Weights of a small GPT-style language model, trained from scratch on English Wikipedia.
Size: 13 layers, vocabulary 11534, 16.2M parameters.
Each number is 50 + 10 x the weight over its row's rms, rounded and kept within 0 to 99. Layers, rows and columns count from 0. The size before them is the row's rms in percent of the matrix's.

# layer 9 MLP down (transposed), 1024x256, rms 0.0595, rows 862-916, columns 0-63
095:54 65 59 49 47 62 43 40 43 50 47 52 39 36 49 69 39 49 52 57 54 43 51 37 63 52 52 51 43 57 46 45 50 56 45 50 57 32 38 32 60 62 41 51 76 48 66 57 36 44 57 50 33 46 42 52 37 65 46 48 43 42 46 57
103:61 56 46 64 46 55 39 61 74 58 26 53 49 59 48 61 44 41 49 36 63 54 39 56 28 44 68 62 55 33 36 40 57 53 48 44 57 51 54 55 49 53 49 51 51 56 51 61 64 36 54 51 44 43 50 36 52 60 61 42 36 50 42 66
100:56 55 38 66 56 48 50 44 48 38 40 72 48 56 32 51 50 45 50 46 37 62 58 64 61 63 73 62 35 58 40 45 43 61 50 70 51 38 47 42 57 59 65 51 63 49 61 38 50 53 62 67 42 41 37 51 57 57 28 40 50 58 38 39
092:51 50 63 41 56 44 54 64 49 47 45 33 55 50 58 42 58 46 58 50 64 16 65 38 59 76 55 24 45 56 37 54 64 43 53 41 49 52 56 49 49 50 31 49 56 59 55 51 49 40 48 53 50 32 25 52 70 64 60 63 62 45 51 38
101:42 41 48 37 47 52 69 57 74 64 39 57 45 45 54 35 48 54 58 48 40 63 56 61 62 50 65 42 47 48 38 40 55 43 91 45 55 37 61 45 46 59 48 42 51 53 54 54 53 49 36 55 39 39 37 40 57 48 46 51 62 65 43 50
092:49 51 36 29 25 51 38 48 54 47 42 47 55 48 47 51 62 54 56 66 68 54 41 57 53 25 59 45 49 35 36 32 60 50 52 62 44 43 66 34 40 51 46 34 43 50 52 50 49 70 52 53 49 65 59 49 68 45 56 37 63 62 51 61
099:44 57 53 42 46 61 43 55 31 56 68 47 65 46 52 52 59 40 51 64 59 54 74 59 55 50 45 57 58 26 57 70 56 51 57 38 51 78 43 56 60 50 54 43 59 55 41 44 44 48 62 63 51 57 51 39 28 51 36 44 47 56 48 48
107:46 58 46 39 46 49 34 43 49 40 67 60 42 47 53 66 54 47 39 50 54 44 52 42 53 50 50 63 49 46 47 44 49 59 31 59 56 50 37 58 53 57 59 43 49 48 39 48 33 41 73 49 52 58 55 56 51 55 54 50 68 60 46 34
098:40 50 48 55 56 35 52 45 59 48 55 73 40 40 55 42 49 57 41 57 51 52 51 34 47 52 45 50 55 48 41 62 47 55 72 43 57 42 61 41 51 64 42 45 67 61 38 44 52 55 52 61 37 28 57 54 49 51 59 58 41 60 38 53
108:74 31 52 51 62 45 46 36 54 51 26 45 68 58 41 44 61 54 51 39 40 37 51 41 45 62 51 43 62 63 56 55 47 58 59 58 66 53 54 45 45 44 28 45 50 67 54 47 43 43 44 39 49 42 26 45 67 50 36 41 43 44 42 52
099:68 65 53 38 58 36 72 27 32 54 58 43 46 56 60 37 45 45 37 44 43 52 49 55 59 53 26 43 55 46 54 34 56 53 43 55 62 60 67 50 48 62 59 43 47 42 32 64 45 33 58 53 47 42 45 25 55 50 62 37 41 58 29 50
100:54 65 47 26 63 47 44 40 46 56 64 54 51 62 60 53 57 61 43 45 55 69 48 45 34 52 53 59 68 63 48 43 49 67 45 55 30 49 59 58 49 57 61 54 53 39 47 64 53 55 70 68 62 75 58 50 53 71 37 42 41 60 39 30
096:52 77 44 44 47 51 55 58 44 46 52 69 46 47 84 52 49 62 46 44 46 53 45 36 55 49 36 64 52 47 25 45 56 58 43 64 51 27 61 55 56 54 46 40 56 58 52 31 42 65 50 36 46 50 44 52 62 41 57 57 60 59 54 57
103:47 55 40 67 60 55 50 67 41 45 49 40 48 62 54 44 64 50 42 40 40 44 47 48 30 40 59 48 49 54 47 50 51 49 43 51 55 36 57 58 28 59 58 59 40 44 68 71 59 35 45 66 45 50 45 51 43 43 44 41 62 51 39 39
106:47 53 45 56 44 40 50 51 48 54 69 38 37 55 49 48 63 60 50 51 51 59 52 28 41 41 66 49 39 65 66 51 58 39 45 46 63 51 43 63 39 43 45 42 59 70 51 42 44 33 57 65 50 44 54 31 48 41 55 43 52 50 58 39
108:45 52 21 59 31 45 59 63 58 44 58 50 43 50 59 42 49 49 65 39 47 48 63 52 32 40 69 46 37 51 51 31 38 57 55 48 21 70 33 51 58 41 53 52 37 53 30 42 67 73 60 49 75 44 44 54 56 43 68 45 51 49 41 37
089:57 50 42 21 40 30 47 50 62 54 52 58 46 28 67 55 57 34 46 64 49 55 48 60 56 64 43 61 62 64 38 52 45 51 50 55 50 42 38 48 54 59 49 34 66 52 43 47 47 58 57 56 46 31 65 32 76 65 51 49 45 67 62 34
105:52 33 56 55 43 33 42 62 58 44 40 76 37 50 50 56 40 45 46 32 55 48 57 55 24 35 29 71 59 58 59 45 54 63 57 59 33 77 51 52 72 36 31 43 51 66 55 50 60 37 48 56 21 54 53 41 35 59 65 61 58 61 34 35
103:39 59 51 28 70 54 56 34 30 54 44 67 52 58 50 61 45 54 41 56 57 58 56 57 38 42 33 51 54 67 52 43 52 40 54 42 32 36 45 50 24 62 51 55 57 51 37 53 54 49 67 48 45 46 64 56 32 54 56 56 50 46 43 55
106:50 49 65 51 49 42 50 50 41 42 38 43 52 51 43 50 64 36 35 52 45 61 36 43 54 41 59 59 45 57 41 41 40 66 30 60 50 48 49 42 47 51 52 37 48 53 48 65 51 43 44 50 41 60 54 51 54 47 78 30 55 55 64 40
107:45 60 54 74 50 63 43 43 44 63 38 51 38 42 52 35 48 56 49 45 53 67 35 46 48 38 66 70 57 52 43 78 40 36 35 45 47 50 49 49 51 57 64 45 65 50 57 53 48 36 50 58 48 61 43 63 51 30 47 59 40 30 51 32
105:62 48 68 29 49 39 59 47 52 36 52 57 45 48 46 57 50 52 66 44 51 46 51 50 51 34 57 42 54 78 45 44 37 48 52 50 56 48 52 59 62 50 60 51 47 41 54 45 58 49 59 46 54 46 58 51 57 41 48 50 47 52 68 57
094:46 24 45 45 41 38 52 30 54 57 51 62 36 50 63 54 43 61 63 34 39 42 54 42 59 63 64 56 44 61 46 57 61 47 55 46 45 54 65 46 37 57 48 42 55 50 40 63 55 70 26 53 38 42 35 60 31 48 59 67 49 81 43 44
103:48 36 51 61 45 45 40 54 36 58 59 48 38 55 44 58 56 57 54 48 64 45 48 70 61 43 41 49 47 53 40 50 32 59 51 54 46 56 37 43 50 54 54 61 68 50 34 66 50 61 60 58 55 44 49 78 35 51 58 57 56 56 45 36
110:45 27 41 71 47 50 58 45 55 42 61 34 55 52 54 38 49 49 28 47 44 46 52 69 57 48 41 36 51 34 49 59 50 63 60 49 41 32 41 58 46 53 17 54 42 54 39 48 37 53 43 52 36 59 51 51 46 47 60 45 49 51 63 61
113:43 36 52 41 34 48 47 50 43 47 38 58 39 59 60 58 45 36 35 56 46 48 62 67 40 58 62 55 46 65 48 52 73 42 38 61 58 65 62 46 38 43 34 42 49 34 51 35 51 45 67 55 32 47 45 43 46 62 40 48 67 31 52 27
108:72 36 47 40 53 33 37 69 42 48 62 40 39 37 49 39 65 47 47 45 49 59 54 59 72 53 47 48 61 45 49 47 37 57 35 57 65 56 54 50 48 66 55 55 43 63 49 58 24 41 58 51 43 63 53 61 31 45 41 64 50 65 47 34
101:51 55 65 37 48 44 55 53 52 57 44 50 65 41 45 53 41 49 61 26 38 59 29 49 37 45 53 43 52 58 54 43 55 51 56 53 58 24 64 51 57 50 41 48 42 41 59 53 52 31 50 43 68 43 37 39 47 45 53 49 64 53 66 46
116:62 35 38 67 41 57 55 37 42 56 48 32 50 68 53 46 48 33 53 43 46 54 65 51 65 64 78 36 57 55 54 36 39 50 41 45 44 41 53 44 44 40 63 52 67 52 64 53 52 48 44 52 48 53 49 61 50 46 51 44 61 62 52 57
112:44 58 50 64 46 53 52 52 52 49 60 53 59 52 65 53 55 59 61 41 62 60 63 48 55 44 37 53 56 46 60 62 39 58 48 52 57 57 48 40 39 68 52 69 46 37 47 57 42 50 40 55 64 59 49 51 56 48 57 68 53 66 37 43
103:58 67 67 62 41 62 53 64 43 56 54 74 54 48 57 43 53 54 53 48 57 41 42 32 65 44 66 51 50 46 43 52 49 60 26 55 52 28 64 39 62 44 41 58 41 44 40 33 45 47 52 52 49 45 58 54 46 38 38 46 63 50 53 51
104:22 39 54 42 43 62 48 56 37 50 46 49 61 52 64 50 31 56 47 51 56 36 56 39 52 32 55 48 45 62 70 44 38 43 46 41 53 44 64 29 46 41 29 57 43 47 50 41 32 56 62 43 54 53 64 46 55 60 54 50 53 44 52 56
103:55 22 46 45 59 39 49 39 51 53 63 51 61 60 23 47 52 45 54 43 55 53 48 45 34 56 36 44 50 46 57 64 66 35 42 73 38 35 52 58 41 53 49 60 48 40 40 56 51 49 49 54 34 56 32 48 37 44 43 42 67 39 55 59
105:44 41 53 56 55 45 35 60 57 70 51 47 43 51 47 26 53 40 48 56 47 63 54 50 39 48 62 57 37 48 29 62 47 63 47 46 60 62 59 52 57 25 55 52 46 69 40 43 41 47 55 46 51 59 41 62 39 39 37 46 52 33 70 47
100:56 63 69 44 53 41 44 49 56 43 45 42 53 67 40 40 58 51 52 66 43 65 54 48 60 56 48 43 55 39 50 61 50 40 48 56 71 36 46 55 54 47 43 57 59 47 46 72 47 61 43 47 61 26 57 49 66 54 36 47 47 68 61 67
100:63 60 55 58 43 46 51 61 57 45 47 42 39 56 23 57 44 52 43 54 65 43 54 61 35 44 37 54 57 66 46 41 40 82 55 47 64 31 82 51 69 53 29 46 52 59 41 61 43 63 63 40 61 63 56 56 49 46 52 58 46 41 75 63
104:64 68 66 53 45 53 37 34 65 39 66 60 56 48 48 52 61 39 41 53 41 48 40 42 56 31 43 56 58 34 42 42 64 63 54 39 55 39 60 59 46 35 41 42 62 58 39 52 40 73 56 47 49 58 45 50 46 63 54 67 66 47 32 57
099:49 46 51 49 44 55 49 52 71 38 54 38 46 28 45 47 42 70 64 61 40 52 60 57 62 79 46 44 56 37 36 47 54 58 52 47 50 56 57 32 48 46 43 59 53 33 46 41 68 34 33 54 59 40 35 44 42 58 62 43 43 80 43 54
099:75 55 47 43 45 36 47 57 40 46 48 45 58 47 71 54 65 31 46 59 34 45 65 45 60 41 35 59 49 45 56 49 39 36 42 39 52 57 55 50 44 47 66 54 40 50 58 53 33 39 43 41 55 56 42 47 48 48 65 50 63 36 46 55
105:49 55 58 44 51 62 56 59 49 42 47 51 50 62 51 45 42 52 54 65 40 31 45 48 40 51 53 80 49 51 47 39 39 32 55 53 43 16 51 66 66 27 44 54 55 70 59 52 45 50 56 42 40 56 32 38 50 49 33 58 51 54 56 42
102:65 49 42 51 35 54 54 71 53 52 57 51 43 40 32 52 64 48 40 58 30 38 63 50 46 60 62 65 53 50 34 54 81 50 68 65 46 65 47 59 32 39 60 33 51 57 63 40 71 45 44 61 42 40 44 54 41 59 43 43 64 43 55 46
087:61 67 59 25 72 53 54 62 45 50 51 56 46 60 63 47 39 52 49 44 42 59 52 54 71 43 41 24 44 57 58 42 53 65 53 36 43 35 32 48 35 65 55 35 54 52 42 42 58 50 33 36 64 56 64 49 61 64 44 49 49 49 36 49
094:56 65 43 31 30 49 33 40 40 50 45 29 43 50 60 53 36 50 53 49 55 44 52 61 33 53 48 61 70 47 44 59 58 55 49 32 55 54 20 59 56 42 41 50 55 43 59 35 43 56 80 44 58 76 50 31 57 47 40 53 50 34 50 60
102:46 48 62 63 45 44 30 47 48 50 53 51 41 36 59 48 65 55 47 56 48 57 65 58 41 37 55 61 24 47 47 60 37 48 29 43 59 49 53 35 56 54 57 50 52 48 60 48 28 54 63 61 66 53 56 49 57 52 26 48 48 49 33 59
100:63 45 61 27 41 42 41 38 55 54 31 42 65 57 59 33 65 55 50 56 32 42 43 58 44 44 46 37 61 41 62 56 58 48 60 32 53 60 51 77 67 39 61 29 55 32 42 56 49 49 58 57 30 58 65 43 33 61 54 45 55 32 48 49
145:36 54 38 49 45 36 48 46 34 45 49 48 57 52 34 58 52 45 44 62 40 45 51 59 44 64 73 46 40 55 67 53 71 32 65 41 39 49 69 62 37 53 48 53 56 38 61 51 56 43 67 44 47 35 55 39 45 49 41 53 62 43 41 52
091:50 46 62 53 57 56 47 53 44 72 63 43 46 67 58 49 43 51 44 55 58 44 51 38 43 48 63 58 44 42 46 43 54 39 56 43 57 59 42 32 57 51 48 72 55 40 50 39 61 43 44 58 40 58 46 49 47 51 53 57 50 41 48 49
094:58 61 31 33 49 33 49 47 51 41 47 41 39 44 49 54 50 53 54 55 56 46 44 44 64 43 36 59 35 48 45 62 60 43 48 71 50 58 43 61 41 50 75 48 57 52 54 46 55 45 72 43 49 46 52 46 71 47 56 22 42 32 38 38
105:29 61 62 27 60 60 41 63 53 58 47 42 53 61 71 62 52 51 67 45 65 41 67 63 51 54 47 44 60 75 47 46 58 40 66 36 59 51 60 42 30 48 53 52 41 47 51 48 36 48 33 57 67 38 38 47 37 63 53 57 69 47 44 57
092:54 41 70 26 37 63 41 49 59 53 50 44 56 54 42 48 40 57 70 49 36 28 55 46 56 47 54 45 74 47 40 59 47 31 50 40 43 33 71 43 42 43 49 43 50 58 72 45 53 38 37 48 49 44 44 38 46 45 51 69 42 48 31 46
105:44 62 51 70 42 36 49 38 62 62 41 49 57 63 46 48 48 37 36 63 51 63 33 55 56 59 61 67 53 62 72 39 54 43 46 57 40 36 38 64 62 43 44 51 57 49 45 50 48 48 74 56 44 56 76 54 68 36 56 43 63 49 47 55
093:38 62 67 41 44 46 52 53 28 55 49 51 50 61 61 72 57 56 41 38 43 46 49 49 52 50 45 49 68 58 27 38 39 53 31 58 50 55 41 39 43 49 48 27 47 38 44 50 37 53 52 45 61 45 57 55 59 43 60 46 55 41 51 59
098:66 66 63 22 45 52 41 77 63 56 59 38 33 45 49 58 43 44 38 59 46 48 49 47 59 59 52 34 56 50 57 40 50 59 46 57 50 65 48 62 47 64 44 51 66 49 48 61 48 45 54 63 51 56 65 66 44 71 36 42 38 54 36 46
096:46 42 42 44 64 66 36 40 44 47 54 57 45 49 47 27 42 45 53 62 46 54 46 47 52 54 45 61 31 50 44 40 45 50 59 51 33 55 58 56 55 37 54 50 54 40 64 63 53 56 73 55 43 49 51 52 49 67 37 43 42 47 31 44
097:53 53 60 56 41 34 43 50 44 59 51 44 58 37 61 42 60 52 45 49 57 58 63 88 59 62 45 31 34 54 29 48 59 45 49 42 62 60 50 67 42 60 41 37 41 67 55 34 55 45 63 40 49 55 44 54 61 45 54 62 30 40 38 41
# layer 9 MLP up, 1024x256, rms 0.056, rows 863-916, columns 0-63
103:36 34 69 56 31 43 59 41 44 30 58 45 49 70 54 56 52 57 43 71 42 51 28 53 63 67 37 44 46 62 56 61 57 43 44 71 40 32 55 45 40 32 38 53 52 53 69 30 44 56 41 46 53 43 50 59 46 55 38 52 66 40 66 40
102:58 57 56 58 52 53 49 60 34 59 58 65 64 44 41 41 59 57 52 43 63 38 43 56 48 36 44 37 52 40 73 58 56 41 65 47 45 50 53 38 48 52 33 49 64 54 46 50 59 40 51 36 45 64 61 37 44 33 62 47 27 46 54 48
097:59 43 58 48 49 53 46 40 46 37 46 55 59 45 31 61 55 38 40 63 30 59 54 52 42 30 56 70 47 50 64 65 28 42 41 67 40 47 56 53 29 53 60 39 33 62 44 49 45 61 51 56 45 70 61 48 42 37 41 51 40 51 51 56
108:59 59 55 50 50 51 45 50 20 32 54 48 53 52 57 60 54 62 41 49 62 46 49 40 40 45 41 58 45 51 62 50 43 71 17 52 41 53 36 50 57 43 53 47 51 52 40 49 52 55 61 42 55 63 57 56 49 45 63 46 41 34 62 59
097:52 45 61 52 62 50 52 56 43 57 49 40 48 64 38 69 30 35 50 37 20 33 46 54 53 60 48 42 47 55 49 47 35 53 43 54 49 50 47 63 50 43 47 67 48 47 47 47 52 56 46 67 53 40 47 74 35 41 40 38 59 45 62 27
098:40 39 45 48 53 54 66 41 53 41 56 63 49 70 57 55 50 41 52 42 53 37 48 54 55 54 60 37 54 67 53 45 33 58 50 57 59 41 37 54 44 44 45 40 39 54 53 63 44 61 50 49 47 53 43 57 52 59 53 48 21 56 50 50
099:57 42 51 60 51 45 62 46 52 65 34 37 70 56 57 49 55 47 43 53 41 62 56 59 53 58 63 44 40 52 47 60 47 53 73 49 51 39 45 40 53 47 54 54 49 41 60 48 61 49 37 58 53 44 40 52 40 47 47 45 43 54 43 57
095:36 49 50 61 64 54 47 34 32 43 57 27 54 64 49 67 50 50 53 61 45 44 52 43 50 49 55 37 64 48 53 41 66 54 50 48 38 37 56 71 67 47 58 54 30 47 55 40 48 53 38 35 53 54 38 39 55 44 53 46 38 48 77 53
108:39 59 47 51 60 49 65 35 39 51 65 48 42 45 72 45 45 41 40 51 52 48 63 48 56 43 59 51 37 55 45 48 63 55 59 45 39 55 49 56 60 50 61 50 35 33 59 42 52 46 35 39 44 54 75 39 35 59 57 74 37 53 58 50
101:42 30 42 54 50 60 40 58 38 43 38 57 29 44 49 44 47 64 57 51 67 44 55 45 62 30 62 56 45 59 62 55 52 61 69 49 44 47 44 51 33 38 50 40 44 59 67 68 50 37 51 39 36 47 56 59 65 59 40 65 42 36 53 60
100:55 42 52 62 59 50 54 43 64 37 40 59 47 56 57 64 46 39 56 64 40 34 56 50 53 59 55 56 77 56 43 57 37 62 44 61 56 42 80 40 46 52 48 55 61 48 64 52 42 37 33 47 65 43 41 55 55 41 54 48 59 68 67 66
088:52 39 65 59 50 64 60 47 65 51 46 47 43 47 31 52 58 37 48 60 43 65 58 57 57 63 60 43 53 62 61 61 40 34 57 56 37 65 34 37 44 37 55 44 58 51 45 50 53 35 48 49 64 55 54 59 29 81 44 40 50 52 44 56
104:42 35 48 55 61 43 48 51 53 29 60 58 53 55 56 61 63 47 52 39 44 43 38 55 54 49 73 54 42 64 65 45 55 52 58 54 54 35 44 41 51 29 50 58 54 72 40 45 61 53 40 33 45 71 51 40 44 51 53 63 41 52 75 57
106:55 39 53 56 52 55 58 58 39 54 50 50 59 40 55 62 48 44 52 38 55 41 67 61 45 53 53 46 44 55 36 39 45 57 37 53 50 67 55 56 45 38 49 43 46 37 42 55 43 87 51 47 54 60 46 65 33 46 47 38 66 58 54 31
104:61 33 49 51 58 56 54 57 37 32 41 61 38 61 68 50 53 41 56 40 59 59 38 59 44 61 55 40 53 49 67 49 34 54 58 47 53 45 66 34 39 77 51 61 50 35 58 37 48 61 48 51 48 51 59 73 42 51 54 70 47 34 61 64
104:47 49 39 56 53 49 56 43 26 49 46 59 41 61 47 54 45 55 43 47 55 45 54 50 41 44 58 48 63 41 50 48 39 74 55 51 51 62 57 31 49 62 40 49 40 55 40 31 47 52 42 46 49 71 48 63 54 41 52 44 48 15 43 51
104:51 61 67 50 65 72 56 26 40 47 51 41 38 57 48 61 34 66 37 44 50 36 45 56 64 54 55 22 45 41 64 48 46 52 42 62 40 49 52 37 41 50 48 60 31 43 34 61 65 55 42 50 51 46 65 49 53 49 47 37 47 46 43 46
104:52 51 56 55 39 45 40 49 49 36 42 31 48 56 48 49 50 50 24 58 49 44 42 68 40 29 64 41 37 68 69 63 31 63 50 53 40 55 75 35 57 46 40 77 47 60 56 30 50 54 34 47 45 54 53 61 47 48 50 59 38 49 41 58
101:47 50 27 69 67 66 55 41 48 59 44 58 40 54 60 56 43 48 31 52 41 58 43 51 52 64 50 60 45 53 37 61 56 52 75 46 55 51 54 40 52 56 53 44 57 77 56 28 44 35 41 47 55 59 49 47 41 53 39 53 50 54 30 64
105:43 53 38 54 48 48 72 43 43 41 42 26 48 37 44 79 53 55 48 58 54 55 45 55 40 41 42 57 58 64 57 39 54 38 53 56 53 49 68 44 57 43 49 74 47 61 58 59 42 41 41 41 48 52 65 40 49 64 59 37 47 41 44 54
107:51 62 43 52 53 50 48 47 38 59 46 37 62 66 53 61 44 53 30 60 43 52 45 58 49 44 59 51 44 46 55 53 46 58 56 60 50 39 52 43 45 60 48 53 55 41 40 45 64 49 47 63 44 51 43 27 37 35 39 52 51 36 42 52
095:53 51 56 53 44 60 45 47 44 46 47 51 43 52 59 73 43 48 19 60 57 42 55 57 42 35 59 61 59 54 63 36 33 56 33 44 47 59 57 56 52 35 56 39 54 61 63 58 48 30 46 50 53 62 62 37 55 48 50 55 45 37 48 43
106:42 53 51 68 60 55 59 57 43 46 39 47 39 42 56 49 42 57 46 55 51 59 56 36 42 49 51 61 58 41 51 28 60 34 71 42 59 45 68 58 49 42 50 42 44 57 45 58 39 36 58 52 48 63 29 37 51 56 55 36 43 43 47 55
107:37 61 59 63 40 52 52 59 48 65 48 45 47 55 51 54 43 32 45 46 58 50 41 40 43 43 57 38 40 62 63 41 50 52 55 49 49 46 75 47 67 42 61 55 66 65 48 25 39 45 28 34 38 57 64 43 52 55 42 62 48 48 45 54
104:55 37 48 69 51 42 61 33 42 56 43 64 59 38 66 59 70 52 61 72 59 58 49 69 41 42 35 52 42 57 50 45 55 43 46 46 32 50 56 64 51 58 46 59 50 65 67 46 58 46 43 27 35 51 47 50 57 52 47 47 37 52 45 50
096:38 53 45 56 51 42 55 58 62 25 42 55 65 48 60 49 44 47 31 40 71 44 46 52 38 46 45 49 53 49 53 68 37 71 34 64 47 50 76 46 61 55 60 63 57 45 45 53 48 49 58 37 52 50 58 52 50 66 51 60 39 62 68 43
100:41 39 41 51 45 51 50 59 44 52 50 54 45 54 53 52 51 55 42 67 61 45 50 49 56 42 43 46 48 40 40 58 52 60 31 65 62 72 48 40 29 41 52 59 53 68 49 50 46 50 47 43 52 65 50 81 56 48 51 59 39 52 61 47
104:34 56 47 63 46 40 52 61 45 37 39 58 47 37 36 48 44 35 46 62 50 45 49 48 34 45 58 49 55 57 53 52 47 62 51 60 44 29 65 34 28 52 61 50 60 67 55 36 58 56 51 61 65 53 59 47 59 61 49 38 42 37 60 73
099:58 39 41 51 56 38 52 51 53 56 39 57 52 50 45 47 47 43 40 57 47 66 54 48 53 61 72 41 47 36 55 60 46 51 48 63 51 49 45 47 34 58 48 43 43 32 38 44 49 48 58 40 43 58 65 61 46 56 64 59 53 49 59 74
100:47 38 40 54 50 42 34 28 48 55 44 22 37 49 51 52 47 56 37 59 41 53 63 59 36 52 52 56 52 49 43 60 64 46 48 61 48 51 50 43 39 56 46 53 43 49 45 42 53 36 38 56 50 72 54 58 41 48 66 59 52 43 43 52
099:49 46 39 52 45 62 60 35 46 38 39 46 46 43 55 51 38 46 40 53 61 51 59 54 60 42 66 41 55 34 43 35 58 54 44 59 65 26 51 60 57 64 48 40 50 37 57 53 35 60 48 47 55 56 49 64 48 47 37 48 54 54 34 61
106:44 61 44 59 32 48 56 62 52 46 46 54 51 45 64 57 57 40 64 54 52 49 60 76 47 52 64 35 39 52 47 41 44 69 48 35 50 59 50 51 53 54 57 58 66 51 80 29 45 56 41 51 31 70 51 45 51 39 39 64 22 51 49 33
098:49 34 61 50 42 38 54 26 54 25 49 45 43 61 42 78 46 52 44 37 55 34 63 64 45 57 47 45 49 55 63 39 46 58 47 74 59 33 53 41 24 50 33 43 50 44 49 46 53 53 53 48 48 52 57 44 57 56 45 64 42 43 40 50
102:50 42 51 55 42 57 57 68 52 29 70 50 56 30 35 66 55 42 49 50 52 44 53 63 41 44 55 59 42 58 54 38 61 57 59 40 68 51 65 45 45 67 67 36 38 52 58 51 56 50 40 49 48 52 63 57 56 53 46 43 43 36 27 48
098:33 52 38 62 55 48 40 62 45 47 57 42 63 68 68 37 55 49 45 33 43 58 45 53 60 59 66 64 37 59 61 37 49 56 52 47 38 37 49 62 38 59 47 51 46 42 29 42 52 45 36 44 52 66 46 48 62 61 37 64 47 29 47 59
105:28 39 23 50 58 68 54 59 40 32 61 44 34 47 77 59 56 41 39 35 54 39 57 61 37 69 49 38 43 57 52 53 36 57 50 55 48 51 52 58 38 62 48 64 56 37 50 52 57 45 46 48 45 34 52 53 48 42 59 47 54 53 44 64
100:49 46 39 54 52 61 50 71 50 59 36 65 65 62 46 46 50 41 49 47 64 50 36 68 68 43 35 42 29 59 61 59 42 54 60 80 72 30 55 60 63 57 70 63 43 56 51 48 51 46 42 41 54 39 51 49 37 59 46 60 47 43 44 34
099:36 51 41 57 48 48 47 34 35 43 49 29 34 72 47 63 46 64 38 37 59 46 40 60 34 36 48 43 57 57 49 57 49 46 44 61 47 41 55 42 58 51 49 63 65 42 52 29 43 49 48 60 52 57 55 56 52 56 52 61 49 58 60 43
101:37 72 45 58 62 55 48 48 56 36 56 58 58 51 52 59 47 51 60 43 64 56 64 47 71 42 55 49 34 62 50 52 41 56 40 33 66 61 45 17 32 40 60 43 55 20 43 54 59 36 37 42 57 55 51 53 62 49 68 47 44 37 50 64
100:51 48 48 59 48 41 55 37 37 41 47 47 46 64 53 51 29 67 58 51 67 58 51 51 37 36 36 53 54 67 50 43 35 56 28 48 39 40 43 45 61 55 34 61 51 43 35 43 44 60 38 54 53 64 47 61 60 57 57 59 46 58 55 46
093:54 36 36 50 34 61 47 36 58 53 46 44 60 35 40 75 61 38 44 63 38 56 48 54 43 64 58 62 64 38 31 51 52 39 40 77 48 39 46 51 46 48 59 64 36 32 60 48 33 48 45 58 29 46 41 42 52 42 57 50 41 64 77 53
100:49 44 53 53 45 60 67 52 58 36 53 37 54 46 43 59 76 70 47 61 43 41 45 61 58 39 54 44 48 55 46 49 39 58 43 66 25 45 49 39 52 37 50 58 41 57 49 72 44 58 37 59 35 60 41 57 58 43 67 36 55 62 52 51
094:42 56 48 56 56 41 77 36 51 43 41 71 43 51 48 48 54 50 50 65 61 56 25 38 57 47 54 66 56 50 46 60 57 45 56 49 49 46 53 45 52 53 51 55 65 56 47 53 67 38 52 59 43 58 34 41 50 63 73 37 38 85 74 59
101:54 51 51 52 50 61 47 55 36 49 56 51 46 55 71 50 34 54 48 49 71 56 52 63 62 70 58 33 41 63 62 46 57 63 36 49 51 44 43 39 49 48 39 77 46 48 54 51 32 67 56 52 73 47 44 52 49 53 45 45 50 68 56 54
136:41 53 50 58 51 32 57 46 53 39 45 67 51 62 59 72 42 53 36 52 46 49 62 49 60 34 50 54 32 49 67 54 56 40 23 69 39 45 63 52 25 49 34 53 80 50 55 60 71 63 47 49 52 48 57 32 48 62 43 50 51 40 62 52
098:34 34 29 60 27 46 62 40 57 46 52 48 45 53 51 52 36 57 50 55 34 43 57 66 66 36 40 38 58 27 43 51 51 52 68 49 38 36 50 59 34 48 46 34 47 47 53 50 36 60 50 48 46 59 33 54 45 62 52 33 69 69 59 63
099:53 39 57 58 53 42 57 37 40 39 42 59 54 62 52 79 48 44 29 47 44 40 49 41 42 37 54 42 32 52 55 42 57 64 55 54 55 44 54 42 40 68 39 49 65 58 54 56 48 45 44 40 55 60 49 54 64 43 42 57 52 35 51 44
104:48 63 62 53 37 51 58 60 57 39 36 66 38 53 62 59 52 54 38 54 60 51 19 57 66 43 41 25 59 54 54 48 38 60 45 59 24 54 62 53 51 44 47 51 55 37 47 46 51 46 44 39 61 60 52 69 32 53 40 49 30 71 43 35
095:27 59 55 50 61 50 66 46 34 37 56 66 29 51 61 61 53 35 42 54 59 64 54 57 45 59 48 50 35 36 66 59 50 81 45 66 46 58 47 37 61 59 53 51 68 45 41 52 54 62 61 54 57 52 53 57 56 51 61 47 54 67 49 48
103:47 42 49 57 40 57 49 62 57 31 60 34 50 48 55 57 52 61 58 48 59 34 53 56 50 49 45 51 37 47 39 51 43 78 43 42 57 50 52 44 41 41 49 42 48 50 51 49 57 73 33 52 51 44 36 57 40 50 55 48 47 42 57 43
093:54 28 50 48 42 51 55 49 58 46 54 41 49 57 35 51 73 59 47 47 61 53 36 41 52 56 50 58 26 57 58 43 44 53 52 41 47 45 44 52 56 47 32 66 65 62 46 57 52 37 48 45 37 66 73 62 50 62 38 65 43 50 53 50
101:54 40 28 54 52 50 62 29 40 67 53 61 47 47 44 40 56 48 37 43 49 56 65 44 57 57 56 59 41 54 60 64 60 64 48 47 68 35 64 30 34 64 53 51 56 65 36 45 56 43 30 47 39 57 31 53 68 70 48 48 47 32 72 43
100:44 60 52 52 29 53 52 43 29 44 56 41 57 45 62 47 51 38 25 48 40 40 61 50 52 56 32 48 59 58 54 54 53 56 52 65 39 45 55 63 40 64 55 47 64 36 56 65 31 46 40 46 66 52 59 50 39 46 47 58 56 54 58 56
095:56 38 58 56 37 57 47 57 53 38 51 57 64 66 46 48 44 34 42 37 35 42 36 42 54 41 60 61 29 59 59 55 40 49 44 66 67 53 57 53 56 54 38 67 66 48 46 45 55 40 41 53 64 49 62 32 35 68 31 36 39 52 68 58